Weights of a small GPT-style language model, trained from scratch on English Wikipedia: attention and MLP in parallel, a variant of Muon for these matrices.
Each number is 200 + 40 x the weight over its row's rms, rounded and kept within 0 to 999. Layers, rows and columns count from 0. The size before them is the row's rms in percent of the matrix's.

# layer 4 MLP up, 384x128, rms 0.363, rows 115-169, columns 0-63
098,266,176,221,252,281,153,278,206,143,187,138,137,223,216,176,216,234,140,155,245,219,281,224,225,276,176,261,140,213,209,227,221,240,137,199,243,154,210,186,232,231,228,226,235,135,150,215,197,256,227,208,216,147,156,232,229,254,233,196,224,220,251,188,185
098,181,203,315,233,202,230,131,192,248,202,238,185,241,132,164,216,282,218,278,170,232,212,194,199,171,251,202,177,256,153,202,191,227,236,166,192,145,191,306,175,195,192,292,157,203,232,166,164,190,196,208,150,137,166,215,220,204,208,247,226,183,221,198,152
104,189,234,228,251,200,241,179,205,228,250,188,257,171,227,214,180,208,177,217,145,179,209,208,274,158,156,206,85,128,149,266,161,221,235,185,248,267,188,188,155,204,248,268,175,165,213,263,196,227,277,177,146,256,210,198,266,181,191,201,187,157,197,214,213
093,195,209,185,269,269,248,168,148,150,176,227,127,211,128,207,186,171,254,191,173,201,197,196,214,207,175,163,182,142,202,227,151,188,215,167,148,196,199,248,211,196,163,231,228,209,209,212,251,197,244,255,243,180,212,206,193,209,241,228,223,216,128,211,172
118,176,208,150,173,221,247,167,235,249,234,217,191,207,206,161,187,168,188,227,222,170,213,178,255,127,200,151,218,194,143,262,134,231,232,134,232,209,223,249,236,308,217,222,186,191,187,180,236,166,220,119,186,204,188,184,145,113,172,224,239,174,176,152,196
097,202,193,96,252,222,235,265,249,227,236,245,183,250,158,255,191,145,209,191,166,122,186,188,219,200,174,226,232,166,241,168,198,290,127,236,147,207,175,280,249,261,272,156,235,209,227,210,158,211,215,240,209,168,185,190,212,280,156,205,213,195,238,197,280
093,247,210,71,240,153,155,218,198,156,239,195,197,139,196,160,221,197,195,222,237,182,202,256,175,264,141,224,261,225,226,219,250,269,220,207,218,196,175,231,238,165,158,213,183,140,289,174,233,177,179,208,189,199,222,223,151,217,247,240,200,237,192,155,157
093,161,231,214,178,179,203,211,187,255,122,237,207,133,240,170,180,247,187,208,164,221,136,195,239,216,177,204,276,162,147,226,168,228,281,204,187,234,210,141,220,178,173,210,181,196,220,196,177,240,257,203,269,206,142,157,250,242,173,224,243,261,205,240,176
108,210,240,160,192,218,189,230,267,177,210,168,178,194,190,199,228,139,187,191,224,247,263,193,196,193,209,275,171,215,177,119,242,220,168,281,212,230,197,236,149,197,173,251,221,210,213,185,198,247,270,223,262,232,211,91,164,272,275,260,249,251,220,149,226
107,239,196,139,170,185,152,212,276,166,176,186,255,215,207,252,198,257,191,221,254,163,155,224,162,140,280,262,160,212,139,193,177,123,248,219,128,158,256,268,235,270,249,218,246,146,210,182,256,190,228,189,234,199,83,174,212,206,212,221,217,208,130,220,168
103,184,143,173,237,174,252,168,205,114,208,228,260,188,216,257,193,201,171,197,222,196,200,172,187,185,191,108,245,228,179,230,134,213,195,186,290,123,196,182,164,231,169,247,229,146,198,222,193,235,228,221,209,164,211,204,225,272,269,276,274,199,152,252,248
099,224,145,210,156,159,201,221,185,195,202,229,196,237,212,166,134,244,207,235,174,204,182,217,195,266,113,219,263,202,185,263,192,230,193,188,125,226,219,235,222,156,232,216,265,138,189,237,237,252,143,130,173,174,194,186,204,178,186,213,161,266,281,250,184
097,181,223,203,249,254,223,186,235,201,203,141,160,233,235,267,109,186,183,179,196,160,111,228,167,145,200,210,139,155,156,223,230,215,167,231,106,198,222,265,196,253,226,218,211,216,185,316,188,237,205,258,94,185,161,163,171,194,191,236,194,201,255,214,269
087,200,164,188,191,275,177,142,259,183,182,163,157,181,209,185,167,214,247,177,266,212,165,131,153,209,207,228,198,184,115,194,197,211,151,162,233,222,160,234,170,131,204,219,220,226,177,210,210,215,196,169,101,261,226,227,226,150,202,191,190,233,150,153,173
105,255,197,181,201,210,219,237,237,224,195,166,137,125,190,135,211,213,217,209,150,164,162,164,287,161,191,207,197,164,132,210,143,150,137,181,227,239,198,128,143,203,207,262,195,144,175,224,145,147,192,73,135,231,242,182,204,147,166,164,187,251,218,195,158
093,218,202,284,194,248,169,168,247,184,264,213,193,211,284,244,150,185,176,182,174,193,169,248,222,209,212,228,188,219,240,221,235,246,225,196,270,263,213,251,158,237,247,138,174,211,197,208,223,141,114,190,212,186,192,204,160,169,227,139,115,142,242,230,294
094,172,184,245,187,240,147,156,220,229,225,249,193,197,262,148,202,182,223,148,146,243,171,230,187,207,156,214,207,271,303,289,162,215,215,271,140,197,237,150,232,268,255,137,183,172,258,234,206,244,287,215,240,167,173,224,212,124,166,209,205,260,186,193,271
104,247,111,202,176,217,222,227,226,153,205,134,241,174,171,161,194,205,184,220,222,149,304,216,211,264,331,243,194,251,158,137,224,206,196,174,175,186,132,250,125,240,190,189,209,231,151,228,176,246,138,199,190,221,163,148,221,228,224,250,214,221,221,207,242
091,137,215,262,157,240,194,168,224,155,225,175,206,220,236,144,187,188,300,208,200,191,102,213,184,221,222,189,163,216,243,146,209,229,242,227,171,211,221,255,200,143,261,198,171,189,243,243,234,159,220,112,261,183,233,163,164,142,214,195,170,199,105,193,191
098,279,263,106,211,204,187,242,179,160,161,116,184,190,193,201,150,219,213,185,144,156,235,148,160,259,217,257,214,200,175,167,176,191,221,201,188,179,182,208,190,185,179,186,190,178,204,157,204,227,123,221,172,141,179,189,249,206,180,122,159,261,195,247,254
097,144,268,200,222,149,143,242,220,168,259,118,158,269,240,263,229,242,157,195,243,158,169,105,229,192,237,156,154,193,170,185,215,210,229,198,186,236,280,240,165,173,208,188,240,231,188,204,233,184,196,202,178,269,227,270,255,195,214,189,178,204,198,205,244
110,232,188,203,203,226,158,235,191,206,222,221,207,143,223,213,196,187,220,256,232,184,201,209,219,162,171,191,166,211,174,202,214,156,203,212,163,143,80,140,180,269,205,251,186,183,238,134,156,106,261,232,149,236,237,178,220,206,163,245,314,266,213,213,261
097,224,255,181,164,174,159,197,307,136,194,148,147,141,252,253,174,220,239,212,173,253,221,186,154,182,155,164,223,220,215,229,229,234,261,187,174,216,206,239,229,239,160,199,258,148,193,96,208,117,175,212,156,265,206,193,204,180,198,211,254,194,221,233,199
098,191,136,215,158,216,294,76,214,231,237,207,200,226,240,148,210,197,137,184,171,192,149,197,200,170,183,212,272,161,191,156,257,197,178,178,164,242,197,223,158,187,288,111,139,215,242,195,240,213,158,176,192,228,133,232,203,200,232,152,215,267,185,236,136
090,202,213,152,236,209,193,179,216,134,142,216,201,209,224,213,107,204,235,204,163,175,175,212,195,204,251,246,230,226,227,153,190,188,249,228,145,214,238,109,268,203,219,142,137,166,212,229,168,198,199,240,187,165,135,219,214,219,187,241,214,232,252,186,244
094,206,221,271,174,205,245,169,195,207,221,191,172,249,193,271,208,238,197,183,208,190,262,226,164,240,171,256,189,208,196,210,220,182,182,205,199,266,165,210,241,173,253,253,135,210,218,195,120,221,195,143,197,158,163,245,206,286,212,229,205,229,243,180,186
107,232,228,180,191,239,233,216,180,209,239,168,175,169,292,120,207,179,230,173,194,174,257,233,155,180,221,156,179,206,221,179,127,217,215,113,212,268,226,224,139,178,223,169,191,158,219,170,212,229,180,149,209,266,267,135,225,294,222,147,224,224,229,252,195
103,229,121,205,187,233,172,187,192,266,229,216,168,243,196,217,211,226,226,198,159,239,211,308,132,223,182,187,158,205,213,241,186,197,129,128,228,154,178,233,208,157,221,220,137,212,166,181,154,186,127,230,173,179,226,173,289,325,183,215,208,240,151,167,170
101,146,249,196,208,169,143,200,234,140,208,166,166,147,190,207,243,152,194,169,204,134,158,183,172,180,220,202,226,186,204,182,184,225,187,254,188,195,200,228,195,205,153,215,234,92,213,191,155,207,173,150,145,230,66,173,232,217,139,192,201,226,143,239,130
100,209,187,164,188,176,198,264,159,190,231,211,175,133,175,195,129,151,199,182,193,173,211,270,198,230,230,183,238,183,113,177,150,263,243,257,229,147,181,145,140,205,209,242,125,223,279,202,271,180,249,194,216,195,225,202,145,204,160,193,174,178,173,169,166
098,217,143,245,202,216,255,200,181,188,259,180,188,228,272,222,150,195,205,174,172,194,181,204,168,178,196,204,212,218,278,186,215,274,203,206,98,197,191,162,150,192,264,171,252,217,239,213,224,176,142,185,131,224,184,247,199,184,219,243,248,207,181,216,297
099,185,120,245,220,214,204,181,167,306,169,169,219,232,157,285,182,187,202,164,242,204,197,197,223,214,144,226,150,148,228,224,139,166,207,187,239,233,238,197,144,269,177,247,122,142,244,186,206,191,159,139,262,200,239,153,212,168,172,217,187,176,114,172,260
100,225,265,130,239,283,239,237,221,229,228,237,139,224,173,205,226,190,264,139,205,173,147,227,190,207,177,209,207,228,228,211,139,258,249,250,226,140,172,247,300,257,240,186,235,290,279,132,217,169,178,200,197,200,181,242,186,141,206,194,252,212,197,153,211
098,280,220,232,187,217,135,264,232,201,219,229,211,187,267,160,242,212,254,142,165,247,185,165,235,281,236,232,187,198,215,253,174,207,237,167,154,186,160,128,215,267,164,213,228,147,169,263,156,194,198,181,229,219,174,229,116,189,185,204,216,208,124,173,279
101,208,171,202,151,169,227,205,183,173,173,167,208,132,202,133,147,239,157,217,128,194,153,215,164,191,237,215,205,201,238,162,212,233,211,211,174,154,189,203,255,156,194,283,203,243,322,247,171,203,209,219,204,294,117,205,153,225,241,250,230,194,174,188,224
110,291,216,202,233,217,153,231,194,253,184,208,196,169,260,196,206,203,108,252,218,179,275,192,256,153,241,218,186,249,244,237,198,217,251,174,189,205,201,279,187,193,205,255,255,210,216,217,212,234,178,222,198,231,249,145,268,209,167,172,213,204,191,193,199
099,257,140,172,225,242,220,184,149,162,176,185,227,235,206,202,178,185,195,222,204,186,154,204,241,179,188,142,169,151,189,170,273,192,226,184,258,145,165,277,224,114,168,220,214,138,189,164,230,190,207,168,194,223,203,236,161,192,216,166,205,265,178,195,218
103,246,177,275,175,241,180,188,101,229,225,192,242,273,211,261,213,157,198,209,286,167,171,209,220,215,174,237,201,109,184,148,171,222,232,162,171,210,175,147,155,185,215,211,263,165,189,163,108,156,146,213,136,213,222,203,221,247,108,210,216,158,215,162,262
095,170,138,186,187,147,180,218,180,217,158,264,244,231,243,185,235,143,216,169,212,266,214,262,265,196,198,169,204,159,251,187,234,261,201,118,261,235,221,187,255,241,178,191,254,88,173,223,109,190,237,223,204,168,155,219,157,238,225,191,171,169,235,189,230
093,244,271,271,132,129,180,213,161,209,266,195,212,249,256,226,233,213,221,260,225,186,177,296,224,216,188,183,190,192,235,236,207,239,227,162,219,152,175,191,206,200,203,240,204,177,217,194,219,172,191,224,305,264,213,248,248,258,206,254,204,191,196,221,239
105,200,117,162,175,204,173,237,153,192,164,209,285,216,199,122,132,226,200,205,263,240,245,223,218,214,175,144,145,157,194,231,157,249,215,267,185,223,229,191,280,222,212,215,188,195,202,224,214,207,167,185,145,240,172,243,202,230,166,112,206,230,73,159,216
103,323,141,209,163,266,121,192,204,196,202,142,179,165,215,133,185,237,175,213,214,193,214,195,269,191,212,201,183,241,198,241,201,152,182,270,213,170,189,195,153,191,193,189,167,244,114,131,207,193,234,269,114,237,230,180,243,157,227,149,201,227,191,232,263
096,258,259,226,216,212,197,165,188,211,223,226,237,219,202,265,128,252,182,248,256,308,132,196,164,188,263,134,200,209,164,267,156,209,230,196,151,166,106,242,179,244,183,225,219,259,293,201,128,227,226,143,173,221,205,208,214,163,211,147,144,191,171,192,182
104,230,253,266,178,249,167,182,107,218,225,153,145,201,309,243,249,166,137,213,180,168,178,220,186,266,210,262,228,185,248,196,217,220,244,210,309,247,197,204,222,167,158,187,190,177,221,218,209,177,121,171,239,221,241,211,158,176,255,232,191,178,186,208,182
098,202,250,157,223,263,176,171,171,197,171,196,200,170,196,166,194,167,193,212,176,183,140,101,144,87,179,246,212,187,190,206,214,235,272,208,273,186,230,220,209,225,196,240,190,128,190,185,185,114,206,214,169,169,239,196,301,198,209,227,257,203,207,318,198
104,146,170,166,144,215,192,221,153,237,149,270,223,202,185,217,139,196,258,134,168,145,240,242,169,211,155,195,200,238,162,205,219,144,216,237,233,179,236,178,204,199,184,215,178,125,251,276,249,198,217,202,267,271,174,190,213,148,185,144,206,187,182,150,209
101,205,255,185,261,226,273,253,220,210,164,95,198,221,203,210,161,182,218,196,245,191,233,206,216,163,239,199,196,269,200,217,208,239,129,210,233,225,214,204,201,205,170,248,169,155,166,131,201,233,271,212,184,199,274,149,154,151,219,153,171,224,206,216,212
101,232,179,197,165,222,206,215,170,217,147,187,121,113,217,129,132,209,252,163,212,209,187,282,159,196,196,162,201,228,256,231,221,259,280,220,204,209,162,197,219,184,245,211,114,184,195,111,196,223,113,169,218,237,160,250,230,153,210,193,258,244,214,149,193
101,122,201,137,195,246,169,220,257,271,194,185,212,210,196,209,223,102,283,177,181,224,170,164,187,262,216,216,245,153,157,306,248,206,153,157,207,233,277,146,239,181,200,165,148,215,193,101,182,156,219,158,178,172,174,198,183,240,159,193,152,230,214,243,218
099,201,226,239,249,314,150,227,259,203,200,188,252,180,182,185,239,144,172,262,260,139,221,200,204,244,282,243,185,282,175,243,283,175,163,221,239,143,226,211,183,245,234,193,222,267,230,161,204,193,180,148,147,225,234,212,192,234,178,200,301,205,166,187,207
104,234,209,251,212,244,229,183,190,249,235,206,233,186,237,124,156,114,240,211,209,297,193,228,186,207,131,198,127,236,243,158,193,176,183,159,156,191,132,191,204,270,254,236,219,112,193,265,181,210,224,203,234,241,166,150,192,144,132,246,229,196,190,226,299
097,188,215,191,219,248,212,200,209,175,223,214,282,251,158,142,175,136,223,195,193,173,162,200,247,170,230,181,213,257,217,189,201,234,125,232,175,177,181,232,78,191,171,250,147,156,193,237,256,178,245,193,266,178,219,255,210,162,146,199,210,181,178,165,156
106,221,190,185,110,243,156,202,210,185,182,239,186,196,229,252,210,234,170,212,204,216,207,238,244,214,169,216,134,180,131,187,187,205,249,223,223,178,205,244,198,256,188,196,225,214,304,152,210,228,147,220,163,205,197,259,145,203,252,168,214,237,229,150,246
100,247,284,187,177,220,227,173,167,254,229,238,113,202,221,195,172,171,180,274,199,184,237,188,149,204,244,171,249,285,171,183,238,224,256,184,180,219,159,209,163,220,211,253,240,182,136,237,127,186,227,192,138,175,244,205,243,208,137,181,245,196,167,184,226
104,240,223,232,211,189,97,207,173,179,231,208,144,252,180,243,193,205,231,214,183,250,101,195,248,172,222,178,237,116,190,213,179,168,198,251,173,160,241,150,251,221,184,181,175,171,146,205,273,157,224,190,183,265,180,219,301,196,194,284,201,211,174,254,160
# layer 4 MLP down (transposed), 384x128, rms 0.214, rows 115-168, columns 0-63
097,122,156,176,195,242,282,188,179,223,260,257,266,166,204,61,302,188,206,240,182,208,233,186,239,152,204,169,158,219,189,184,151,143,212,196,244,203,155,184,164,215,214,176,190,228,218,225,223,145,291,260,199,278,212,229,221,106,228,235,205,214,110,158,186
102,224,183,174,239,176,132,215,195,262,225,176,145,212,160,196,315,205,216,239,181,217,184,174,132,227,232,199,117,228,237,165,190,164,119,224,217,179,174,99,241,229,169,217,160,185,236,225,192,258,165,197,170,226,198,213,232,197,146,273,194,172,209,215,183
106,206,272,244,201,208,176,179,220,307,268,207,194,178,195,200,179,140,170,169,194,139,145,147,205,253,231,194,205,245,229,191,207,253,192,168,214,133,153,191,183,212,161,263,229,120,183,187,180,201,191,212,165,156,207,223,225,215,138,207,156,188,256,278,126
085,265,135,195,192,170,189,219,251,183,221,180,186,204,183,181,262,214,153,173,162,229,230,226,140,111,208,202,172,246,198,197,186,230,219,220,142,241,150,181,321,139,212,238,189,150,223,208,178,169,196,261,259,223,148,170,175,264,119,215,116,256,284,259,190
116,251,225,180,283,161,223,215,172,162,260,254,152,259,273,191,191,157,217,155,186,207,139,191,174,184,152,335,176,180,206,172,158,79,248,175,256,167,296,151,133,187,211,212,191,132,157,181,171,182,256,204,187,196,207,146,233,153,218,201,203,171,210,184,212
091,212,136,218,172,191,204,188,189,190,187,153,229,130,224,194,121,222,212,272,187,264,178,227,195,231,220,267,189,222,227,240,159,132,259,217,255,274,215,235,192,162,168,152,172,191,159,248,236,240,133,158,162,242,162,204,149,197,205,171,161,246,204,132,267
097,163,179,145,196,179,197,195,190,144,203,269,169,241,211,220,243,214,206,157,207,234,285,253,163,165,223,133,145,210,165,247,224,200,169,173,205,170,165,187,237,196,187,107,230,152,176,235,168,169,189,208,215,210,157,212,220,207,220,207,183,194,188,292,195
090,170,158,183,186,273,210,231,167,172,238,147,158,234,185,242,242,188,264,171,156,200,207,213,203,261,223,260,184,201,258,169,129,244,156,303,257,196,115,232,192,253,238,174,207,212,205,193,177,208,199,217,137,198,219,230,106,192,203,164,167,172,221,211,147
110,211,121,151,212,171,215,132,221,177,267,237,196,208,151,228,213,181,139,162,244,244,232,249,206,168,228,106,159,222,118,159,225,221,190,151,242,245,236,218,215,127,236,179,166,271,219,155,193,185,173,183,200,242,144,164,257,166,188,225,195,249,125,200,163
104,224,242,182,254,203,181,250,182,199,224,252,251,178,211,226,228,320,251,240,155,162,185,157,216,218,143,210,188,197,177,155,193,118,159,169,178,123,236,217,213,216,234,207,174,244,243,211,209,175,205,134,183,202,210,139,226,207,219,131,251,145,140,297,234
099,313,176,254,195,166,158,259,130,174,208,223,210,230,111,174,203,222,252,188,275,181,223,263,186,201,173,254,198,196,166,227,217,175,142,181,187,137,184,165,232,184,221,183,254,216,110,184,152,226,138,197,182,275,162,294,154,139,184,235,215,272,156,251,262
104,196,182,312,183,134,156,191,142,206,249,199,139,205,207,213,199,186,251,173,221,161,218,185,252,148,146,136,225,220,140,170,170,159,191,210,165,148,208,185,158,191,153,202,299,212,167,146,168,203,233,182,264,189,250,213,201,226,224,276,209,140,188,362,191
086,168,183,181,216,193,160,244,229,194,167,209,213,166,167,222,175,211,166,197,248,169,183,337,308,224,158,230,203,192,184,189,139,273,162,151,216,191,198,162,246,175,178,240,153,201,219,218,181,239,190,206,165,213,148,111,205,193,157,208,188,142,209,273,218
098,190,236,200,268,125,229,186,189,206,228,156,222,215,188,136,198,195,232,205,198,222,194,184,234,137,229,232,246,177,275,249,154,179,133,276,172,220,289,184,149,220,196,200,112,189,188,182,223,182,207,187,152,188,192,216,145,288,261,180,175,163,184,185,260
113,194,259,185,281,129,210,192,235,241,214,132,87,187,195,210,206,176,207,180,186,205,203,208,235,228,158,190,226,249,229,212,214,240,176,181,265,147,152,262,232,219,186,186,141,232,234,168,176,232,162,206,236,124,173,147,260,205,217,246,197,235,157,114,150
098,186,227,142,242,162,275,190,112,254,151,209,182,204,192,211,227,170,222,152,148,189,189,183,198,278,223,183,211,173,179,139,148,188,162,241,216,192,296,187,224,263,199,250,235,111,209,178,214,191,252,158,138,263,250,224,214,142,238,206,220,215,128,199,201
094,194,154,205,213,123,174,225,206,164,238,246,165,234,230,197,247,184,186,173,189,227,194,206,202,204,196,246,174,135,176,143,285,222,196,125,227,212,246,184,192,175,204,109,208,177,242,229,220,145,186,134,131,230,233,244,198,191,192,289,165,125,235,114,178
104,197,136,178,258,126,199,176,219,191,189,137,194,185,240,195,204,253,189,174,183,256,180,190,219,164,171,233,190,109,227,250,231,190,193,236,225,283,252,179,162,242,121,226,201,185,234,213,161,184,219,224,166,184,184,197,211,137,164,131,88,225,154,222,158
093,264,125,166,276,202,190,207,277,164,158,196,251,157,161,143,212,201,204,276,232,164,179,193,213,178,287,289,174,220,181,219,243,194,110,201,153,166,194,213,211,176,140,162,260,223,220,182,165,208,213,132,192,140,189,190,180,174,250,184,181,222,212,285,225
104,168,206,187,191,220,196,206,138,203,204,152,169,166,175,224,149,201,208,228,213,295,196,133,191,179,195,195,166,240,160,147,157,230,158,190,257,283,219,153,152,164,229,239,164,271,191,225,210,217,156,202,243,195,182,199,153,182,234,245,200,180,234,258,147
099,248,185,203,169,201,204,235,197,221,252,88,187,243,170,238,189,151,161,215,159,144,162,196,232,190,149,151,105,230,260,197,219,209,131,250,165,203,162,249,232,200,215,273,192,244,212,162,221,226,196,190,280,246,255,214,132,169,288,213,207,185,219,232,138
108,238,246,218,135,236,169,236,194,140,198,238,155,167,243,229,209,220,195,223,185,217,248,163,325,216,268,177,180,232,170,142,232,162,222,163,213,208,212,171,207,224,239,197,199,202,163,257,214,171,165,194,195,98,211,169,120,184,176,196,190,221,198,255,209
102,283,166,180,230,280,172,293,202,168,206,189,170,255,191,247,173,227,207,178,219,204,212,248,135,163,175,232,170,216,204,156,131,196,265,157,202,218,212,176,201,154,189,139,237,231,229,165,280,225,206,163,179,248,124,190,210,193,158,225,201,183,238,189,158
095,166,228,153,176,165,234,227,187,161,229,194,236,206,182,221,117,212,247,183,252,202,151,115,267,195,276,221,125,193,174,242,167,196,187,156,218,186,232,219,154,199,213,183,330,185,175,224,168,253,211,138,174,161,215,213,203,155,239,156,228,250,172,222,214
097,178,147,189,198,131,181,199,167,117,265,169,177,247,189,182,227,182,224,216,195,139,191,188,245,197,155,234,214,141,151,251,268,224,146,200,144,230,269,165,171,197,223,228,131,211,200,239,177,249,213,210,182,153,212,226,222,225,280,286,195,227,135,222,178
093,218,269,256,155,179,105,221,196,185,130,208,197,203,92,177,185,251,221,208,241,250,218,174,251,189,141,223,124,194,171,148,233,175,185,246,158,238,170,289,205,170,198,252,263,206,234,169,172,248,195,136,177,210,246,192,185,193,210,279,190,168,180,268,178
106,314,232,70,101,184,257,209,203,166,182,211,160,221,230,241,163,210,203,188,161,179,179,234,227,124,228,215,162,241,200,197,121,209,183,249,142,320,155,142,178,239,203,183,237,188,216,174,218,164,168,199,218,210,202,211,142,179,156,181,238,158,265,259,221
110,209,260,179,206,211,170,176,285,148,175,271,177,198,160,105,246,197,187,186,227,179,264,219,287,190,188,158,238,202,228,181,241,151,125,221,151,172,222,274,196,224,186,159,220,262,150,213,212,220,239,217,195,250,275,210,229,223,240,203,138,173,213,199,152
096,157,225,142,230,218,176,229,179,256,185,124,220,208,170,146,202,252,204,166,193,240,201,212,253,253,154,218,187,194,169,179,242,181,213,161,222,169,151,183,173,195,194,89,178,135,251,182,274,211,189,233,226,204,230,239,250,155,222,230,264,210,182,202,211
093,150,193,188,219,249,235,181,197,256,170,182,244,202,254,244,205,259,240,197,117,204,213,167,190,198,293,175,146,166,177,158,185,228,177,157,206,167,138,204,235,219,151,212,175,261,194,286,180,229,235,250,166,214,216,209,143,222,181,260,221,218,203,194,202
098,275,214,273,200,239,107,177,183,214,201,203,151,177,194,218,229,258,203,260,207,226,169,157,295,249,224,182,252,230,245,166,265,178,179,227,192,206,184,199,265,151,225,162,227,208,208,210,121,185,209,169,162,261,176,100,172,204,209,231,174,228,196,134,116
096,157,230,174,177,253,258,236,207,218,123,251,146,174,172,208,219,147,218,215,221,211,255,203,307,88,214,201,175,152,163,217,113,234,199,268,203,225,185,254,220,220,176,227,140,238,205,214,237,162,162,234,193,102,245,171,146,210,182,228,216,298,187,150,153
100,176,236,195,212,168,208,159,200,231,75,115,224,199,230,255,263,249,218,182,185,206,244,267,171,294,229,224,145,196,234,132,222,185,194,194,251,180,270,206,215,106,179,207,204,160,127,234,196,221,119,209,256,172,183,239,130,195,217,185,246,210,116,228,158
097,253,154,186,137,259,230,198,270,206,171,238,206,211,243,145,157,236,214,208,202,219,295,180,161,219,156,227,199,241,137,160,234,148,188,209,236,179,163,231,165,152,242,193,162,249,235,167,192,162,183,250,191,231,175,162,234,254,178,201,231,264,198,210,188
092,154,188,191,208,193,210,285,197,151,225,194,173,240,219,196,183,199,186,186,223,227,198,276,150,261,191,154,217,175,185,159,315,307,205,148,200,301,228,174,224,155,191,189,166,255,268,211,225,188,264,197,218,187,189,162,209,195,235,169,142,217,247,171,227
101,195,257,195,216,172,184,126,194,259,201,228,229,270,148,104,150,207,148,217,180,237,219,192,185,191,237,201,225,202,187,202,199,159,145,218,227,274,223,154,200,228,182,122,253,208,108,184,273,175,244,140,227,249,135,235,255,125,214,219,183,183,246,135,234
096,208,216,205,241,153,184,224,250,227,173,222,123,209,250,275,193,153,211,184,196,179,175,171,204,218,188,248,207,249,215,178,132,210,188,219,240,166,207,142,208,267,171,248,160,281,258,224,150,177,166,186,242,170,146,220,199,228,98,231,206,192,210,206,150
103,195,227,200,160,245,170,147,161,215,198,157,236,177,112,223,194,221,176,192,281,207,269,131,203,187,213,197,196,227,158,220,130,263,188,151,219,160,227,187,141,171,206,217,167,182,190,216,205,208,212,234,209,251,157,182,203,163,205,209,171,294,308,208,196
093,226,219,184,170,180,217,265,177,161,139,222,124,201,152,192,233,190,173,279,256,219,246,113,213,227,91,217,264,131,242,177,210,217,169,187,148,349,202,166,217,260,186,235,179,265,236,179,230,174,175,179,187,206,230,104,179,159,214,171,186,197,210,276,220
093,187,239,171,176,205,108,242,243,220,243,262,208,167,165,191,200,237,233,266,205,102,228,148,286,260,129,241,179,187,241,239,162,178,196,188,256,211,199,192,197,143,134,120,177,271,169,248,195,227,200,240,231,248,190,128,151,159,145,199,244,208,187,221,143
101,230,186,213,216,114,164,167,205,242,186,152,208,269,198,184,238,212,203,179,175,209,147,171,149,228,216,174,230,218,153,196,177,151,206,319,195,210,244,169,198,227,189,189,217,234,175,167,179,140,235,164,193,179,199,179,214,194,230,129,188,138,199,222,224
100,174,238,175,227,285,211,267,201,165,213,203,235,185,215,178,151,199,212,296,157,300,233,184,187,160,276,114,190,185,135,208,285,228,212,135,192,208,180,197,261,142,226,187,229,202,213,144,159,180,227,210,223,214,204,224,173,173,239,251,224,200,193,110,204
106,228,200,225,233,212,235,255,192,144,238,154,183,134,138,228,203,219,133,119,202,246,210,188,218,208,213,135,161,251,229,205,213,194,170,149,213,229,211,239,200,188,135,138,182,205,268,213,234,219,227,200,169,236,182,237,165,135,224,197,213,155,217,170,187
099,266,263,195,297,115,201,139,170,212,165,189,210,196,265,285,188,225,212,98,159,198,206,187,172,209,245,173,201,224,171,214,132,256,238,199,167,230,207,218,182,241,190,213,296,238,238,192,178,234,215,217,193,178,154,188,181,169,180,246,218,227,252,207,188
099,181,147,193,272,187,164,195,178,294,131,239,216,221,248,191,206,231,255,144,119,204,231,222,187,169,224,240,217,237,230,266,186,248,149,197,166,199,204,138,264,260,156,66,200,141,181,233,161,224,227,164,149,218,172,166,201,162,204,188,146,179,188,158,247
101,180,168,204,204,228,235,124,134,174,181,232,109,189,172,246,228,131,301,211,208,196,197,216,187,196,195,164,224,212,221,194,116,198,206,215,260,236,236,186,180,223,185,242,198,276,215,196,160,222,237,285,136,284,131,209,184,195,215,178,148,216,243,223,190
092,213,110,171,100,151,156,164,212,182,161,248,223,182,188,231,189,175,238,195,300,181,268,180,187,260,170,224,185,159,260,247,222,150,152,269,188,200,229,194,169,177,260,151,211,206,162,217,177,224,211,245,178,194,207,250,244,162,193,132,159,155,207,215,207
097,151,190,183,206,261,155,180,211,184,183,145,124,179,119,183,233,267,189,191,209,213,154,160,208,177,200,148,214,216,254,221,207,190,188,99,210,108,171,144,209,246,220,142,233,158,174,174,215,200,239,230,154,273,233,224,231,180,189,224,204,182,148,236,146
092,159,179,168,220,215,124,267,180,207,170,196,246,179,224,191,247,186,112,212,191,258,162,188,236,113,188,139,118,250,235,184,220,177,218,222,248,213,193,235,241,205,219,204,230,253,173,218,249,216,209,223,164,302,211,120,248,185,180,193,241,181,186,216,213
100,239,214,249,120,215,187,192,134,178,99,160,249,150,243,184,182,235,236,133,217,206,192,192,188,154,225,178,250,222,162,177,232,259,213,189,198,199,229,227,194,248,130,241,111,216,228,191,199,149,101,204,269,189,213,211,216,189,147,207,152,198,260,188,185
107,183,191,301,274,144,187,250,196,167,101,237,216,216,189,199,200,278,247,200,217,171,251,165,187,200,60,216,282,133,106,183,183,176,255,232,227,186,229,207,178,247,202,229,177,139,171,167,185,166,235,225,232,247,208,210,155,242,223,176,229,220,169,107,133
094,242,170,257,195,232,221,208,222,198,197,207,167,174,199,203,204,186,255,172,167,186,210,212,154,141,242,217,199,194,175,147,190,184,210,102,143,250,256,155,217,165,217,174,190,271,240,225,258,211,110,170,214,136,239,149,237,221,135,232,242,199,230,260,222
099,190,211,205,238,132,249,204,150,239,172,240,192,212,189,166,219,191,204,186,149,120,136,128,200,202,192,174,160,169,247,163,240,135,86,204,246,216,142,163,174,179,149,167,246,205,184,159,257,186,170,275,183,208,205,181,217,223,206,175,190,191,220,327,177
093,210,212,118,202,204,234,257,198,96,216,204,233,179,228,216,214,267,269,174,196,264,229,263,266,207,257,157,124,149,204,139,182,182,194,162,243,275,192,267,213,184,163,132,193,179,258,248,255,163,206,184,271,128,221,240,185,210,199,190,163,193,207,226,126